Part of a small language model's weights.
Size: 9 layers, width 128, 4 heads of 32, MLP 320 ReGLU.
Architecture: RMSNorm before each block, rotary positions, no biases in attention or MLP.
Training: a variant of SOAP for these matrices, 140M tokens, 4819 steps.
Each number is 50 + 15 x the weight over its row's rms, rounded and kept within 0 to 99. Layers, rows and columns count from 0. The size before them is the row's rms in percent of the matrix's.

# layer 4 MLP down (transposed), 320x128, rms 0.138, rows 127-134, columns 0-63
103:61 56 51 57 30 64 51 37 39 35 62 69 73 43 39 65 49 53 62 44 57 60 27 39 42 44 50 55 53 93 50 68 44 51 45 69 55 32 51 48 45 42 49 79 32 35 41 62 40 23 41 54 60 37 37 35 46 57 49 65 40 50 65 68
106:38 57 67 64 43 77 52 66 53 64 67 80 60 15 56 70 54 40 48 64 35 44 47 68 20 58 60 50 34 21 35 52 39 27 75 44 35 42 60 59 68 51 53 49 49 67 52 57 46 84 19 56 48 37 69 55 54 70 44 60 60 42 50 54
109:48 43 49 41 52 58 78 40 70 53 55 36 72 50 63 21 89 52 43 25 65 37 63 82 35 61 32 44 33 47 19 52 50 57 48 46 49 75 77 63 46 45 57 52 46 73 65 53 44 45 58 46 61 42 34 48 52 35 47 63 08 61 44 54
110:43 60 28 55 52 80 53 55 57 47 44 45 24 54 38 66 71 63 56 25 39 24 47 47 59 46 79 44 57 63 50 55 48 54 71 65 38 74 67 69 33 57 57 46 39 77 76 68 65 57 42 61 71 32 50 82 43 55 31 66 40 60 44 58
104:58 49 64 54 36 29 60 48 39 40 34 54 45 78 49 48 33 57 70 32 51 61 51 32 56 55 44 75 28 52 65 32 50 57 23 37 30 26 45 63 29 22 65 57 53 65 54 31 21 48 45 68 34 42 41 73 59 49 34 39 47 21 47 40
092:40 76 57 55 66 32 34 47 37 35 29 55 36 57 50 55 64 34 71 57 52 52 15 79 41 38 45 77 59 24 72 29 47 49 40 24 49 36 64 49 44 35 39 41 57 65 44 81 51 29 50 63 44 58 68 70 51 31 30 74 69 69 43 37
099:50 44 50 39 24 57 54 37 30 57 13 34 79 12 56 36 71 29 23 64 00 70 70 50 51 75 38 48 31 44 73 32 54 53 25 48 50 40 42 73 58 42 62 55 30 43 51 62 69 66 58 72 42 37 61 72 38 34 59 47 47 52 49 31
103:41 34 46 54 11 48 35 48 56 49 88 49 95 33 62 83 47 52 57 44 72 53 64 69 39 44 77 22 62 65 52 42 62 47 37 81 59 54 56 54 51 55 37 06 59 52 66 10 59 35 70 25 18 59 35 63 53 46 55 43 39 36 53 36
# layer 4 MLP gate, 320x128, rms 0.143, rows 128-134, columns 0-63
094:32 57 37 77 55 33 39 62 47 21 59 78 61 33 30 65 45 64 61 83 45 36 40 63 53 57 55 38 34 33 44 70 64 45 46 43 72 59 66 54 43 57 30 26 58 51 57 22 39 61 55 40 42 51 46 61 61 50 46 27 58 47 11 50
128:58 45 51 45 74 57 57 54 73 45 44 36 50 56 47 78 21 47 36 28 58 54 57 50 46 62 52 66 41 57 20 46 50 44 36 56 12 64 41 60 30 56 27 41 19 41 29 55 47 65 49 34 62 54 61 65 65 46 25 56 19 43 64 59
103:50 55 35 48 37 40 46 39 75 80 40 43 52 44 26 47 63 55 69 62 25 55 30 63 36 57 35 61 25 44 49 34 44 51 20 68 47 32 53 31 51 60 53 61 53 32 50 21 64 66 47 66 56 38 43 67 29 48 10 20 49 89 44 44
103:30 46 62 32 50 39 50 46 40 55 59 84 53 43 69 55 24 70 43 76 56 61 28 71 55 59 32 36 19 78 91 15 75 52 46 32 61 47 52 52 35 51 31 51 30 46 52 17 55 43 35 57 59 55 51 57 74 21 61 40 67 71 44 56
093:55 58 70 42 43 21 54 71 43 36 69 54 71 33 26 50 41 40 22 76 41 27 48 45 69 57 42 50 44 49 58 51 34 65 75 33 72 72 66 62 48 72 25 41 55 29 48 57 59 55 42 34 34 58 52 50 38 33 62 54 48 65 55 66
092:63 77 63 44 72 31 38 50 55 35 59 25 63 41 56 54 37 70 36 54 62 50 44 65 69 45 62 53 72 78 38 44 45 31 82 86 87 24 56 30 57 55 65 47 57 60 39 66 44 42 74 28 44 56 48 47 70 49 62 53 18 68 53 58
088:45 56 48 53 77 68 63 64 57 65 41 64 53 74 36 64 31 39 58 50 44 41 52 61 61 37 48 54 53 50 23 23 55 66 42 62 36 36 62 68 65 48 53 42 42 34 41 59 20 62 47 57 03 56 35 65 52 43 54 60 46 41 37 49
# layer 4 MLP up, 320x128, rms 0.147, rows 128-134, columns 0-63
102:56 68 64 34 69 48 49 41 39 39 76 67 56 63 63 28 32 50 58 32 37 27 56 56 52 38 46 57 85 41 30 42 58 59 45 69 51 73 47 05 59 50 34 09 58 25 59 39 65 48 29 45 74 42 77 49 58 35 53 44 40 43 38 70
119:53 46 61 58 58 28 52 53 18 55 71 63 41 65 53 45 61 51 52 64 52 34 55 24 80 54 57 52 37 21 74 46 41 40 64 31 79 51 81 37 75 57 62 32 73 61 41 75 52 48 46 72 44 54 34 38 51 48 28 13 38 59 19 57
110:70 57 53 51 30 52 63 34 31 56 63 15 46 48 42 42 63 55 33 46 45 56 43 69 67 52 52 68 71 68 43 35 56 58 74 29 69 70 36 83 00 51 60 61 37 72 50 62 53 26 55 50 45 54 35 60 52 46 44 28 32 35 63 45
099:47 44 38 41 50 17 43 68 25 52 48 31 50 36 63 53 54 45 59 31 49 39 62 23 40 40 43 63 54 16 42 57 60 61 45 57 54 26 61 44 43 61 36 69 36 49 99 69 46 43 64 51 46 35 54 59 53 70 65 54 49 64 40 49
097:32 36 29 33 42 64 30 44 65 31 70 17 59 63 79 50 57 30 52 59 73 43 48 35 42 72 25 38 58 50 17 53 62 48 37 46 39 60 31 31 53 47 60 72 52 62 49 32 54 40 35 69 58 63 41 29 56 49 38 61 39 36 41 39
100:49 26 37 66 75 55 27 71 52 53 60 54 39 64 68 64 44 61 45 37 53 74 52 56 40 48 56 58 47 27 51 44 53 29 63 39 31 77 52 49 32 43 33 15 57 54 53 45 56 34 76 53 29 55 55 31 62 24 53 71 59 33 58 46
102:62 33 43 28 71 06 58 53 67 52 44 38 62 45 81 49 46 55 34 70 29 73 62 42 81 40 43 25 41 31 62 58 67 61 29 24 56 36 62 29 50 37 56 85 54 65 44 53 61 49 53 38 59 27 56 39 71 56 66 50 49 90 34 40